{"head_dim": 64, "vocab_size": 512, "decay_shape": "linear", "dataset": "wikipedia_en"}
Each number is 128 + 24 x the weight over its row's rms, rounded and kept within 0 to 255. Layers, rows and columns count from 0. Numbers have three digits each. The size before them is the row's rms in percent of the matrix's.

# v: layer 2 attention value, 256x256, rms 0.0365, rows 117-127, columns 0-255
# o: layer 2 attention output (transposed), 256x256, rms 0.0455, rows 117-127, columns 0-255
# q: layer 2 attention query, 256x256, rms 0.0366, rows 128-143, columns 0-255
# k: layer 2 attention key, 256x256, rms 0.0363, rows 128-143, columns 0-255
v117 096:101133129110096155093116164137087132140089114117125161105129142097117123149135120127122113124134173128146140143122128103121100149153139128126134139140149151093153095134160119109189169157119127148160138136066087078134160150143135068111143115118119111119111116135124142147120136114155138085119123125116143130096115121149104110137108153147129155141137133141087130140173128180114130135101140147104120092099171108111132088115142103131095123126092160095181123117130126105158120173169158132148120100152161117132114133106132121177175067135118116171104096102114118157148115141119143094120171103145097128152140160119135188117150152115149172109132125109137095157145108110153139129098142118119168049146110141146167151156116120158091157126128148135119092187120146141135141154154128
o117 100:117101132101150122100124100154108146125141120074194113136130132146131164147102117141123108173140182123122132099141146053100127091130086094152094128137118117095139126121124141101118152102116121124152119160123178150151133126099135166142169126128133117132122153153099136134139105141146122172148155079153130162132106124145143125130086113132163162116154164148114149122099122064137121142148121082125138133130081191158173136164101140125124114161133136129129131144128130160104143152134140145154108146097115116086168107135109106112127135132186103141149145101180109142106128064135131160139122174106142128139099105171118127113145099113118077108126125161121136151143095128122140124130136164138108137093144113147158108159144104153153135137135138154147132083091092154114130066124129
v118 105:112103155142140170158134106129124153112113103093130117092118136148172121136163147124077129094101166146124138122145115128158140123149162089129145129085137117168138098147112133137132123137116117161134131129112119165097131161166078113171088117137135126137145147129151129112124111141136127135143123115151140103106143149101161087096125119123120087137134090111110099128132144161117069138117100166138109156139154183152112113111108159111121188162127050113126121130106124141163093162162110135143100115109162102101136130127144148144167087113129110099153151102160127187146140118115099114137189078121140114175100166103110080101128142125155135102104155184118141108134100096103142106136166132138143118152124107135171148122085129147105151131123089134145087135101114148125137104129127
o118 104:119139127115162127091154159120132135148090102169132141135163100143104082139106122151166108152139152112115106091141153146129115124165119140132122108156120138147131151138114156140103118123129122117142119147124156084163142132153124153149141137131134113124113141143175100194173110118136141126122179124144138188144104080153112175132089137131121139128095122149129123126158115129111098132138124121151109143076091093134151136166152114101140089153157133150133102136119134118129134140155120150167143133119100146145091107108178097131091150176138111116133070114102099149164078153159122182146142156157098109170127121114142108163139124143102121120174167114180139145114124144176119094128150182095059142130134151104147145131141107125149115108141152146111110092103138147119172143132094
v119 094:115088140109110117164110156124146120089123101122166127132134107113103112119180092128151099078120128136106141123151139098131102140120160174148145135087137123114068119123117132091145158128134093075124138128130156123149118124136140124103092108087132105155088108132126125151091141090099122070134117137116165129116148092137135086133154141166090120117095138141124145118120189119118126130126115096120113130164085081132130124131142175110174162118143098132124100123118140113111125160166145141175086149115132141158098120137132153106137136119085114119093134158155109157133099117117127151135121128144097136121105127194169139144070150145090106078125117067102179169101116126168133107085138150127123133140145121110137093138154149143104139145159164158100142131131120131147101117152105
o119 092:131165112173129137111130125146139105159139155093090144110119156132116151149104114147134102151143081110138131083088132173140174118096150159111087145157105146146146134102115109116127128149079128096108177148125091125122196156142154116133153109139140111155094144145100120112140085101118098139161108145134119066101154164167120112150131095137128137110158123147145126105125134165074168122117116114134181101131133150163153136134102141139144125157110153092128118129135148098129144108131135140113138075137150137127127144119114112134144145154162121140096170129138133095102128104108149142128155106099156138121111142073118126080138102144155091168149138170140124083182126147119129053132121183092105155121092131120145123157115134119165144132127111098112087125147104119115107128132101
v120 102:176143120132089161109141094161110125148144104171113134110179097117099119097125128144098112152143120095163106130125118118106130115185163179136136108148101129083126121140120146159102143135108146125087147121103146124127169101108127143126146111104118129137124110130088101147131134121118126166107129160089108145166099093186142126100132120154149150110136158118161116125135117128143130146193131203082108123160121125133128166134137158135155161151114131130113083095122118089099115123148095153118142144154134110092143145143106120165139128111106082098124142119135147099164141121126100131135123126152116138163164128084106112136145174158121133128134173138090131136111095191153128151123137143103145102107114173148125108114096141143123155167134150157125110126147082173118171187103110
o120 105:174159134114130109120134127130185141160130130106117128131104113133135097169143109107106135116100128161124158103149126147103087154125125129145108134083181156129112119149154109093123124078139148133162125142114079121146113144140086138144165133143152117187102056100147102097126132148163107128152132120105113123159101140164080115162143104124091151142122130148081112114124162194134176119099116128169130130143149129151139126126137098148105134085119115139125108146097119153140095167136153112117121078086100158141161099145121164171161138134106121159148121066138091109069101137167149124120104117155114119099114111140137126155104094115154150116104095120113097146141134079133114130147124148163120138113143140142104111141159133159117148127134169114164142128091118114114104139113158
v121 092:143134158161142112180141126140183135120144115128137147100130153106134102128142067089161097137123158157132106120104146147144110140129145110133076149136168132136104132113098111130185172161137098120097123123136112102127129140134122140118129132179139109141106108094099099131098130145138184140127132142161165080151130120120132151102157141140152163129146111099102134098158193174112143096122059116088167120111157126174145083159130109125140131121137093140130120102163119083132160131126142148122126126145147148123112107126095102174153080141121096114118076121140130127174132136110137110101164126130140108184177170098158147128127090113159108131127149149137120139129146148132129170100151113148145162124120165113098134115137157127080158148121157100113142109140145168116132122122141
o121 093:091153133119130140148136134130120111150110120141136096123119165134136141182087125147116109121129102117123117132142155121151143085136102124130113115168101167129170176157127122095114146082134149149119139111128160141133159101160149150127130084148140182118133111147145147144143139151108131111114194113109083126114117116112094159122146073131117073129102121137121154130094134104163133129119114171126113103100126139171135094144129152144092153135142097127135102108144177145138124102150129146198095113106079156153098148156131105149110158135136131164127117123140133136084088118135110124126111168122131125092102101178158129091145103111129080124115140136079134160114079120155097096137160128136126132066111123138114151137118118098160147074168115141120063159130158155103120121117133
v122 102:135120144153106103098116127122097126090120092138136129160141127093113147093166115141109125144128140116134160087123173105170121148108121153134154095091112146128138145112094086153149126136131101114096085156146164154121118146149099115178143144129101123177160168138153136151137116137114164113124155126141116122147132160122110138111119120102155142134068103122120135102106108074142089124101119132090129152074142130164073110144174125149107113098135086099160146163106115145124113117148117150148091163145168146149154123150078111146082165105134107162101148132145179145108108125155143118108136127093111113117130142131154192134153123173114133138108150145140176204129095114110153123120123120144139160111119090119114146127103101147146143109134144121116116149127127185125179139122123
o122 106:157078114122163113159124109177120152127143077160106162103110152137130109123109115165127127145099123126135128123117100143182134150141120115099138139197141149116140141127147178120121106156127165128166158151129132128166105163147131145120184136075155144133141090118117097103130112137135131151143126100115115146131084137114100163107090141127106149116158124145119136145164202129137162131143106116126105127150112102087131056080099152098127142127133133114165148088150133105087167145149132101120085075149105109107139116122151108140170112166145154139110118115145144171129133109119132098147161116136157134137109143114118119074109096147106097115155096119102131124113151137159126123133143115108108131149120096125135139120152149163169122063114100121096146100140117090109116163141110
v123 101:163172128123117124110116154140125109148114145104105136092085125147135154169157131144131156121119102129089153149145118111126161125105162133148170134179131127090115139129102126163165156124162126119075132095121129117144142104111104122186120170134162131159144113141143114084105138151133144114116107142177098140089118107108128121120178117162139164138128107099185129165082125109111122121074122107092093149106085115081113137091076126144164113156119110138156135129139162145154114107129150157165155159118131168099137111124119140087112132102126139099101166137137107153093076148124142152098143128100125143117140116156123121141116134101139116155077098123101096162153146157161092105141114140148147118161098146153114158149094125135126118114160101110159136130132175150088094141121153
o123 102:127121124116161110169149130125124141130145156133139094102165123154150123124136167126047095097129104131096115109157140150153129179137146135124082149143125123131114120142136153142133098116082132105125096148112131153123136159086122081119133117151090142107184140148133113121116136087123094122103094151142093137102106136147128170170124169127129118142146180132145115127128167129106071136160141144145132115092103169128121140133155154123153101156168157155121131142160125087141125141064101123108121090112178126148121133155127095145133147147125142106097152125129143134117160120147099123099153103154129117118141106132153117104125115133137121136159117087161089091168132156133157163087142176097169161111145136100119136082135137098085115176110086130092122134096141116129123159092090
v124 097:110109120124114136134106129093127130105154101114072099164119088104097146138163102106096164142118124147140165103117088170160123172099069142128167133112105134148153143143136132144137135134112127131186119083126120114146136154095124132115148111065107140137122160120150114104141105120126104119112102129147160165123125084162124087157101090087134106105127154152134124168132083171129102111136090138125127098128105128109113083118120132148097108140137117096092109145111143112111134133106141096117132113130121151120136150144152117138178163153131091094113113124048140126081146130122089112150131117118152149186164173126113129164110128146112106117102115089072133105112165131122128107149114138138106090113113126198117128128157150132155124148103132127126125090137103155127132132148076
o124 095:133095106114128127113151100137128150147140102181137141141159118116127118115107133127146118143189124104152117127169155145119115139116143107139104088141135118099086152153109076126167131148158145147113126150123118135097105126153092133173122146118106105140152092152057127112111109143119129111159114098135119142151152124111126071103150177171149164054139125141127137105135125136138125149092128159155144157131162119118099171153142145166094094126127159099113096117122124115129169174151078116139152118154116118126155131116131131116125102152146082135130131149206104150118065111116124126131115104110093132117103138089116134135109084134143155127105100093101142152156150110150116137133134099165111148147094110120131072165138111142114140141166153146116170136129154111076162130108124
v125 095:130085125124152133142127132130078113139094147127141136118169125140132108116110099142115092109128134179123136125169100162147108140143101126111144109104151136132113118121125138157139133152161137131146084159120127148144091074105039135164160120097129082115101122142115082114119139139153147158106162132104128103116077115113124129126167138126089114127158154136137145180111149163119074157109143106060137102098138104123131113115127137083124160135136178115126119098154099138123154117157185125108105120104137111094082124080099148095127153101126132163142131098166134110133117098153107172102151115127163133125153140074136130144142069110141128167156083137078132131092150138109129111137117131138088117118131131124107118100141146130070126123112110117105119120134120085127147135131151
o125 100:154112132097103130096085098130129156108115142109106136104112138126127111130163128164115144124166144073138080144145168117152124114155114121159090159138146118147120096106118121094148150114120106182096091154147151077154117064155171129114122104126132107072151096157159152148117100114135096132177128078171101118119140108125138135139144146103118137159095136119109123165090134095133128139142136126149153131102104133141140137125138151141126111122133119121139102139128141115110151142125101088189168121140115150100123121112168125149122135115131131131108106156137141083110117155121121142124099171125160144114149158155200147106113159110117165128099143101189151139165112135117099135126138142146137193148140115134150087132096111114134135149127160153178099157130132136161115166089082
v126 098:097136141124116126146192157122043126129105158109136145187115133144142126110146109102141127109153129144134155142137151150133113107100117129108147114134111136150127132143097137105117128126134112162080168086120122099104165139155140145157135107130146089112139122137097113113142101145118128138124134136114130132149126120110151122120109148147091140131122122120138124116163097113120112159160162136068110104156162144131151140124115193129153127157151138148104144128114152076102099137141130096156148166104102122075127162128108146147112140097117111165139153114164122113166142138117133148140106108112119202078154119142128109131168141132145140087138169135084128110118156173133082188138138131148103073094119112102153114135158100158162104112102135117123110104127192180122150155147099
o126 099:117108090111135115130138109152168145148115116091162121134141085149141099144140123155102149139083136134132108139099102103109115121121140116143127166081147158175078092115101128123133098080134129103138132104138114114182147134158085124146132184137093122151133099125097141134122148126170157141157121145183120141148130140144139112133131163122137105151115197134093135174108136128138146171128175116156155147141066102099112144130118102138102127118151088139078121095164131166136089116131132140093147123124127140132147107084160146173119141126134097153135114101127164124092118140138124174142109149155155123132152141123129140105106087142138171111096128110132108150164127080093135130102095136129154120116126139127113170086125132145119132130151125218137133139116095090124095122121108
v127 098:092125115115099106132130117140167115145137089118149097127153081109113137137058120163188150132125152131157116135091153135138156132133153144082147158131122134151137105131152111180162148080139101098125123126132122115139144136179112164110118099106125094117129128123122152147117129104096082146124113154106113124132105148118134135154185164139101124124148126194104156092111125131126146133143145125156154165151122095109101146116152132147138102145113145071124109167114128170143139123095102104132087155113129114147108128134125140118104085149199115112118089152162127133144129170115150107120134111136151122146120136123165129171171107092165138061112146118136115115132086173137173176125120148110126099142097130139134110140155099147124129168083097122159152132122140107131160110162135
o127 101:090122147071128195123118130129127140147138139113131122132105139161140135120156125145110164127097106154150133134084139175089129123148119121091092094133122088142117138079149112112116096119131142113146119148107117105110175123124147142101126112141150085137082128164160123137119131155112134108131158129094120119081143152139110088160106113134120095150137143147098114120128111112115107151139132113134120116126164144147113098096098092144120128152101139153150150152096123113141101130174158212117123097127090168075118165104099061112141128103108090152181151120151123105131103118108131127155136109129127124141129131098087116123089144181096138155154142170147135126106152103115148145098120105119127140124172158169171142125100153123100133125176114124156175150159106161115145139110139
q128 113:106146126149136103116116159138102139141197171139131109139143100081126122152126128160111133138110173099134143159183083107122169148106100150087148094108149143154136124106088128172159155115135127169131116113140134135115136088131143131164115101152106111099117117141118110108155102109133112143177120106154162135122146155090129098136162125159109141092121127172127152145116145135152136153115145147173116119146121130139126087122085071128123102167119152115133111127179127120111086122126112127147143100075104184154144108104121141119136122104126147155110124141115109168131113126116128096161108113167123128139149129129134148182147105134128155105131059118153088085092146128153152176162131096092084158140156138099142123091142140132154125136154119148116183116129145121140111132172096
k128 095:132142116172089123145158133157103155128147138127134114157115090131126098132163139195163110121138095124189150116100113109140116120146120133096114182079079164172154115124138144159152151106093043101096122112132080130104179125146151132146155132196142125158103123120132123131106141099128122123097127123164101113117124107140158136165154119117157118076111122121178141161144090145123128163108106145150119128165130157146136129124143130136144135127101124125113128145129125106161164109132110142112137091127081119146110117121116135128126111107117136131165141141101076170138139139127137154114127145139105147131122168164123171141157097122122099166096110152114168130147100135129190165167127118123108106157079144112136111149138122111141109088126116124111130127152131078137148128165096
q129 085:135125122131147120132144104182104125102122107136142101101145119183129150171152114120168138143102075126088129112096129140174148145100119092170118109114121149103145147121109101093119113132136095108132095125128125115134170135140146146136138166147126112125144090143144121092131156119137114106129169149120100123130153141156122154169149135136112117121137097076142121137119141103159054119136139125111164127165096120117138148122127127068089143122150146102123077163133126174172126115132138116159148140150119139099133130144145137125130123127148161113125108103105149073126151096118118164119120131114145111146095120147156144107139204171183112088126117176100193119155123125104136092133132160121116137148092109131152182118151141099131153117091116153138140090144107118089080143087155
k129 089:124103137152093130151120161140113128125153135129117101106146110111142134146135118108118145119136201142125144148134111118106129111116105168135141124151121121132104109117096144130132104152106160143140128088153103114137138163115136112085170091165137151153140117096124103145127122084093089144175162096139157146133110130170115154104117103125145102129093136170126099117095134122103134158109102175117081126139141157175145133115129100093176141102095131085140135092131187136128117128143124163132143124085156152137135108113115157105132145173091119182132141143105122121169102150144128146170110083132162144121141128169172115155144122134103180130103086111130084160120165133113112147152119129085124079141138151108110113122156132115144124125150092097123175143105156145196131142166096
q130 090:103117117097120121108112138148121143099155115136087114152089137134146172122128109160115134089111144138163120141142106118153148167181126119153099123106122147132106118152115129113160146113164095091125154114137135096125107105101121124167154113119182087088124154137124087109121198137090173131119103181116145131120138122137134077149131134132114160136120140154145119168150119121129132149107098136133146154115112130082138143131116155112147131074161158120124135098110118123113118159107118110112170145137096173109144127157135149122141145141085148082151112133097159131166113173157150165137135091112084096107158105140114161142126135159130147142163154139141121119087172156130105071134113079098113150162106154175143162113139166106137111142129119094112163127136133112079096145099103
k130 098:164134093141153123150111126128116120122122130147127103137147102130130079144162163092142123172078092110122119088149099120108126111121191146168146142165134118115124158154123103124131148156199100124147134115094107127138133149126119088104169076164144130149110101135130115141150142137127111115184148091133123136103122095181153151100140135131119116140138159137121144138120144115114151140126122115072088144103135128110152173115159145132136162116147128105106161163097118090153167099174145102137164126121125137132130126109135144125167126136137123111154181163126108134120158136177100077169119129119137128109125137124149132123147100122100062139151127085092158123126153112179115140163098144133153070123091153115108136117121142157092139076123134113113157114126142099142144133179102
q131 092:109147125155110128162129121159119135111143135150116112126082110150156124133161169102133134122118123156126108164088117122120108118134155113159157068134172112079146087126191129108123174149181161094125120144150088105137110143156115093129140141173119112108130139115130096114084121146160100185134141113139184171092123103133160114163144184104058147115115133117114103131156110076111137148114153132119132122152173144148156113117170165118151098147143098168167112109111140167118136110142130096117173115132122140108112107159140121151074147175112143127131101115137128126156094180122117121107123113092122143144097137107126088118137128125159106124174162136154158123112145087103127102125114130132142163108126132112148129117132144123139160128092150102132120154098144120151111153137118
k131 089:124134160132142103173131100083127126148131113129100152127150155083111138122113133106159094122111128145144091118121194095130134097075140138195119131122140123132111130115098072157129103142162151134160133156139163079146117141095108132135154110128100090122119106133150087135156146156123130081149135151098120108085097189168103120147159129167136151159111131120096133121174155140119134111110115123158146131125147154149099158110165159182130161085149114104094163128049129107114141149166165104138150129131105144161124117157163107122164122120093167151108092193086120103098131167155136142112118162132143091149123105118166134100124124137123140120149096137122102114118145126121120130149133107149118134151122131117131132102125134133139115109106160155122146163097135138145114097138126
q132 088:133170119092120132109116113133175128105075157114116116084191140132117121062152128137136129123100104143138094158113144141150142107107121098149107126132144151142179101126148083099122080163143123116122087116117160142108126161136100110127153107166130122119147138123129129137075117158154126127143125146133106143084150107133098115116128126135148124141107118074155110070178084131163072142121118111114108103116103085079125135134143185125134126140108138127137085155091123134166166135113119110133117132104122136106143123130151092121132132113156126152130097104124140075140119099106116131083177120083134128155126112114099107096086142112128087138112154173137139086083102164116148100117142111159131131118142110144103104140093122145096126122109114135099063158109130146151100115111123
k132 093:130136102104128147108109121091152134142072179140131091111121164071146110121122149118120152135110115117141137098104143126174129122132136111139138135138135120124195140075107100149128123163132109090184181105079133120144145159137090137111124178140158166110104158093155099106128132132166109091118106158110127169106127113147113099123120126102144155131100114074121131164132120133156142122109138136094157115155127139113114119154122140131127110136134146147120131161105144120170115127059116122107144130126117153176151116172133172148100100117097146138150142133087134121140123124150116095120105172106107129153103144160102128121092159157178110147152146165112109115128139151079128114071126115131115129132120142158116157130120142178159085139070181139131127134132115147126103138089107
q133 092:118146137100120069149136094102148144131176149126131143113159121111128140115145135148146095120119108128156136121129119122119124126120119100084127119117121128144118119104096149135152159151138151169128121105137097160139122072086104109109091161133129093103149105163093120117170082114131152150143164120123096113117130120130133113120145156120102147159134175142204116149142118138115177094149108107136106142116156104144143110149146124128109131091133121076160114171157121085082146050121140117142153108130127144158116109150146129087141114123117127120143143129125121152128138196111147085177164127151094132102159128164068165096119088136127166130135103112115105131123134102145164108135113110106126132118154146112098104135166128132101150150141122139176113104091087151116123158149070
k133 087:097107148118124141098154154126123108061141122142098099150124110124067135131136166148148118138111152149144093100124107050143102093096119107103121123124087140158163103097115145135123099110090130151135085133160136122132139129112130179144110111133139150139139110127138145151130123143157132158180128103173149092117089147151150108161145083121137166097096162132118138144086134139183119165128169176101091112131129107115096152133164112082141146147089140107119184164073144109130122111119126109127139104120127135151154136079134114144152107167129136098126164102129105141111102098149137130146126113150101137128144139168145109137178133098124128100146144154140154120149157114106136156153138144108165088133119084126135136134137090122131119099137107086092132092105141104133161120152124
q134 087:121156125109139106150153115105128129109150129102133065069142133159177131127139122103162139156151129050166141116128141144144122120149091184138158097139107128155078148150107107111124108149147095117127087122167126129129142140083139167126140143107143154136192099130111157124123099118155149107135158068165116101139134122153097133144121151117168086130095144105116115159151095089151102095106135097130139101151123120120130098127142094079128106182140133130139159103161117148099115149180121096115147132094146137137112149127104136131135122106112122101115088151112119111137131129109120100137131114138109130135098113149100119125093149148158139106153118121126123110068066171153120105132124179180161149121140146145141162118134112139126136143142132139130074146148124175142119102129141
k134 091:068126105120142120115111104091132132120092112117136157097137133136134143108120120156123135105075134182094133136091182108098123152095117125136155173095168106130126137083112132138121142115165144103132160154101154099154127169145114138120127168139083181124189127145138124110106153118157162158109132152121144112144120121098109117199135114116137126150152104126133169089133158106140168137135139123166138108116105085086164104136153132168123099127152136135100145122165135150130125138101131125126075121123100114095124115127135130132122096173123116083141111137115135097143121134116104123111119101096145099133117132150123182126077148136139111119139131130152112108139159125111094125085153118110071119151111138157149158148060096148157112096092152140112157149165125120101079107124111
q135 107:128162135130089114150111153100114139122188139174103135145130174124142133125119180114145091123120146112116161170174128099132135115122125130074115141120146152088112106118099112114184148102140094168151119136131155145182120134096149118117114124130143111115127099142127128127126129150149154075158138145137114123105152152110118080122130103136129177137105125155142151142143149072094105132138114117141114120133119132168117108117108119104146116108122148076144177121132150119122128172136154126146161126146126114112162078134134170123159121158114059119136148121095130156154133157130145159109128146140139057091113105152102103182120112112123151083119066135101124134154095125144121160137102163123115114176132145124126145125166161112116123146089176172130155096122135127135171141141119
k135 107:114110122145087139093189150147100096085151139119114111111148106146084117118146143100110127097157148122138123129128111157121106128123119134147150114156114124165173108141158105180129101113089127107150082102128131146090145095150131104102139151139167097108110128129120128132125113101111106147140140174102135135146136108126123126110119127084157099088092134109146111115110128139140139151134160132119108113126149157124092134088155089152123174130095137095154106157127182147112159132165107111159185098140136147061124123125095133129107136120119123130073169127148082086129118115168144149156115137109100158114133127141158114166177118110145187142111142130161088131122134132116158107152137152146169111132141173121127099097154117085154163107182122117116147068142125144137132131132105
q136 096:131155135157141132132122116118156115134126130147141149162160188148107100116132123145075076125146110092110179128153102121098080153146067119128138146077132100140146130127110093109114128148108128067155168198164112122151151151137151114132125162145144109127095113135137135126067101152128109125160140107102159134113113126118152086142096167127107168119134133115156129111103128130135141140114111098129123124150124102145082115136115131167150106109132122162098164148110164148170090135141119117147116121110150123140097131134088143168125113131117126141145150077132120097122137138107099140135089147132098082097093087112123121110133167123138151099120103107107158092083099135167146107128121155128116132112161119159134164133118107085092090102114113110127098142137140140065101100095144
k136 103:168120058174139127110102156159104163106122154162103152164140111142135097123103094116113122122112066122172109137135107151105132114134117125152097131119154151089144118149160093118119142126133144096103153158145130091139108135160129167117143139128123099080166114166167100150124129109161102148105145113121124145105128112121132109116099140137116108156123134105129143109165096112168090139145154099115165102145141120120180130119116143152144150093138148124136080145110121166140124163187175119145126185160134092084113152103128130116149155156135135157137129137097123111117142106185100122134137147119163106166077166108102126141172139106163122114140114103136145121114126156113103122108135141102158082145101172154128116135143143141150140078082144160134153130118098140163105118122149
q137 093:115148131123121089136128129124109162158141155138118105151183151153123106093100129131119085112103102119093124133170175074130116138074103156121127147128113137113113129156109142135152093092099144083144138150153147112132163130141143132122100140138107122111103128146116137126137098115122135140179104127100129138144139129094135183099104112073148089102134081108141131168127156130079130150092100111137119130159146094135100067091103128118141117134135169155129105167136099155092135128103114088081070152154136131115136098109110112131086088114150138106087122129141160164142136111124139114157132129144148105104179145147100155118175096121148138109106146117103112126118102129152173135170116151108126096089125123120151167138153126101083127166167136135134157119148116139087110131156156
k137 097:141113166104138157121166155136129153167111100133149113139126109153152146131139152132160109127162145159136142124179117127077138156145117122092160128117127179139156099098120157094152112113138142200104073098163121112110122111130071138130144126105124164112106136132123104138095118141130086154162112076151144130166132138143147132119154086105158140137140151147127137109088131105097110153163123140177083164082126190138126166163150077131137131099118108074136150109143135146096110118122156139151143161165101108109145101112115124142137119127124128127126173147145092137137122066125123171169106137131149096157133185145143147142170137099120156127141116148116127131117161110123109158145123107155138072156102126125093118133123123125116142102119133097110122108099114152137103144160142
q138 093:114079147145107107133121118158114125158124133091095139169126106107103101157102098143119108100140116125120094158131131135164103161156131104117128143144117141103153104137095129137126102123129068155131174086127143153135087149110125085133158088163113149121115172121125112139124105142141125125163075137150111121120168117146102168110117118132072142103106141155126128154171127167083157114155144109131093137138138109151139128059149170098092127112122157109112091115101102120135114113123130172105108145147136101122119146097124111078105188140188119114149111116153145134147102122117109112131126153159144150153145178118133182103113143122136123170123154147153066148087124149145149112148064112138143144114153125136156152113122159113139149108155147120117134106124122084116119152155153
k138 103:129196138134156159100110138128129140155108143131140177100074151147122157085096119121106186100127128101125153108142152128121153158117128120146145144143136125139141109118128126155111148147166129156168105112100124107129144123119088096124158145098117121132122131152150133149093108126147096086165089119152121136088091119139148100137127142124120155155148140106077143114157128108110141100159140098143150093100132113112128110159105119152094125186176136161095155145116133134137154093124179117097135158128165133179148133142117133175110128107130093133138139138109162145140109128139136109087129153096115122166134109127122145133112144153127133147128120106137098115079144109072093134118109117175165136127125106157140121092134115130150189087136162172096082142106169131105103065104118
q139 100:125121091126106142115145083198092149110136125135155118134163137135188139142105105123122149131163111150197155109091159113116129153148072137136115170131113115140123093149115128135131139114113155121139158116083120150122154136104113136150132149138119111069142160143140129082167154132115125149158149166089087086095145170161148095161076132106170103133113165129151160083097160131147122092129133141127142089150107124111128137108131091114139141134131067144090119139137136113142151131119118125116126124175150141161134092134147140130114140153171129122142126097133099102145105168109166118130107061107102112111161169130107118112136125108118154129149149108111143109167152145139115119146142133109100128176170114131156154121097106140132124126133108121104113146146132171143091086149128
k139 100:134083096111146142127114137161128151116096085133163130138170130148142125181107117145115143118154139152086090147126132156178134112148171156114143119081110149157149175131143126136106155194174133152158145117130121117138149118135130130133110131182124154081145153138118163134131128157110098149106115128133144179119120094121154144145130128120086132104159103132093126148127124127105117108144155101122123099112132135144155110177132121105096161176139106141170122156101182139129108150120118121103133138168137121141145157158095166158085153139109148120135128113126127096130150131171076131080169099142165151116156142096195131126121159118159163116117140104107163104114156116106122131116132123133112120130134139158167153165115115118137155065076123130108072124143114101118127117124114
q140 085:144156089127141122155117129146139099081110125144131131153124122131098141116169153091134155157080114120127147136128125142121155120115167148168126137171137113161093094128132115111114119151159163125126134164175092132151078143193139132074108137088153107141094160124136103099103136113145103132074119165135138179154116126137148131131130140139129130196117117120096121128134150129091114130113123113125147124153102083110140123162140155160156111148170142119114125138189090131140128107077148102108171120140093158109125096136115113180115083154110165141135182134182107166109092130167114126106156131105127155108152091090102128137115117155128109111142121109157087119132128156144119136140118102152150113120154124147123094093149103104117134090121172133136129146130131098117125152082122
k140 116:141168095167117147135112120143118138113118121124139160134134144134123086094101103134089122155126120111121110130104174134122138135115118089151131128102150096103139115147128094052119143131165127111122182153098099079136120130097151134101137119158119137151128137102120113143120143114117147117119116121094113149131103115154137126116107171128127131140157128111121126116156154080142120118131178116116156096151119139071163150127128157159146101131174120119094104121103130145157111124143171097093078127127114093166082169158162144103170142125146149136125104123142140050156178157149112109125109139082101141130120111092119108144103157104147083132146156124118170091121104149120118140075099140134148136148099168150124143130131140120104114110054169114141148171166136158120128112104111
q141 096:103144110125148169103152178102103161111116154134138109129117124124107116159103097096129156119099095126119096142141114140151165101119140130173122114148093136144147112116146120158094128153151127057103122152088150147110142149154161125135132128107141150147142123137133177153136116146100145133106131116143108110123106151142163113121179162161078130134161134181142148127151104114137159104147159115152110112108130115109139146113142149148108087151156135149125148173126115138101150173101145184116146123143162087132102176149144132143121168111132140140103109148103163125140144119162132145098165145121150090142140127156086143157137151155138117169090152143101179098150118123114110146087092143124204103126100130151158192122083115117120154114091113103125145117123165145134100118146108
k141 100:102183102205082142155142123097152184179099126154193150104145123142131154152130110086135121128131114122165118160135133128121082135148140127122121144121125107169136099193091087108154111144152125132128133124137117124122114111131126112124137113128126094119104129130199127129092152120121148137144184153139082126140124113111153138159156155150145096135140114117113160136152166120124119121121153129117119121096151125147116109101137112139155095137142099176086138133085094147145146128104170128126137138125127144132128097135134136132117132139140129126131135176121154104125137196107140147136124094075123172113162099173124159100132132144155095112134129122105155126092120149121122070077118120131146114165114106154151185151134097108121116125159124140096079153115086151144136135098119
q142 103:121104127096160116114130105118157123127106138122109137109134123110161081125094114170105143105103145170121131147099121105133121126116146106178112164120130110144173130136120136125126134126133167136139118135124119106157114124128195108102114082142142152134110144126105102115134131124159130145122121136139094109103122145126129113111149158115105153084109123100110132113146143098116106125085176121116131111115138101134190111135133166180152164171134111160163066181101114127124127119145116128088141143110115145149136108141129158126159126128164158107151121122102147154122089187124110146167159139142075103127052108154080109151097105132075139122117145131156100084133150077109153127121117114102119138147145145144109168146106129160128070123083096094103105106144151096117086140128148
k142 106:124133104121074106161114132045113170138154107116169125127123107101134106124106089121141105128113095136165070095150136121101128143139160118150145117127124124082169121139158128124073105128166076135153143104122125162111168105113118149144090129155154089125137123095149132129135106160133119127113111126122171121084108120132143129087111160112082112116128136107121073126144128109148093111125155098087173117121152118113159182146143152107125165124136085109097146097087138165165107138107158099133160107130148097121129155131145111188136087136121130150138132098085078123140142145128119125115108144101166122133152137165122135105107139162158110129137105124135147083125100171124091129113099102156124149128116109164114112129126153171116132101094145103158138140145108115145106105103120
q143 098:100143164151150118092130131162133084184170112088146116146150101137131139111153114161137141121119117141105157175109138100127082105110094116124135102113143129149132136086098104140133144129127128167114122102127141106100102128117141091146131131136147114165121126133107089114130150103131137097138144126109156104130135101107142081142078174127126094114147133155137143153060104129161170107141126094167084126143152126126114104128106121154116172113148121073076158127139136134141147100125151131122119150063116140109085117106073107118112180130130099135123064142116128133107142160129132112171153119108105113171119109109168160121132110137129129102081117150096117128077160138143111128097118156111128162142144147135105118146121145132126137157124066098165086156143113130173119108138153
k143 103:167173118109127136108096112107125141127064087140114176086136153136087092127126123161148131095099150129122132135114128111119150191167178134144119155129186162125104136155116084108133178155146153108139124136111108112127147159124107143117141131089141117122152142121126128152081121139156153158074129088077119144109127074120138121135129126126103109145106106143117113120166119136149118136151148105106101102103131090101158110127126145113130129133130117147099095120117128113156129138138155129140157139142141071138106175131127117146145123170133111129125113082114164160102138150147114131065135113171147123168122157137141140125111199138165117152156142130130129118143130098123104127094130136091161184108111142152154159159095123155133119095122154142168129169127135122061128114104111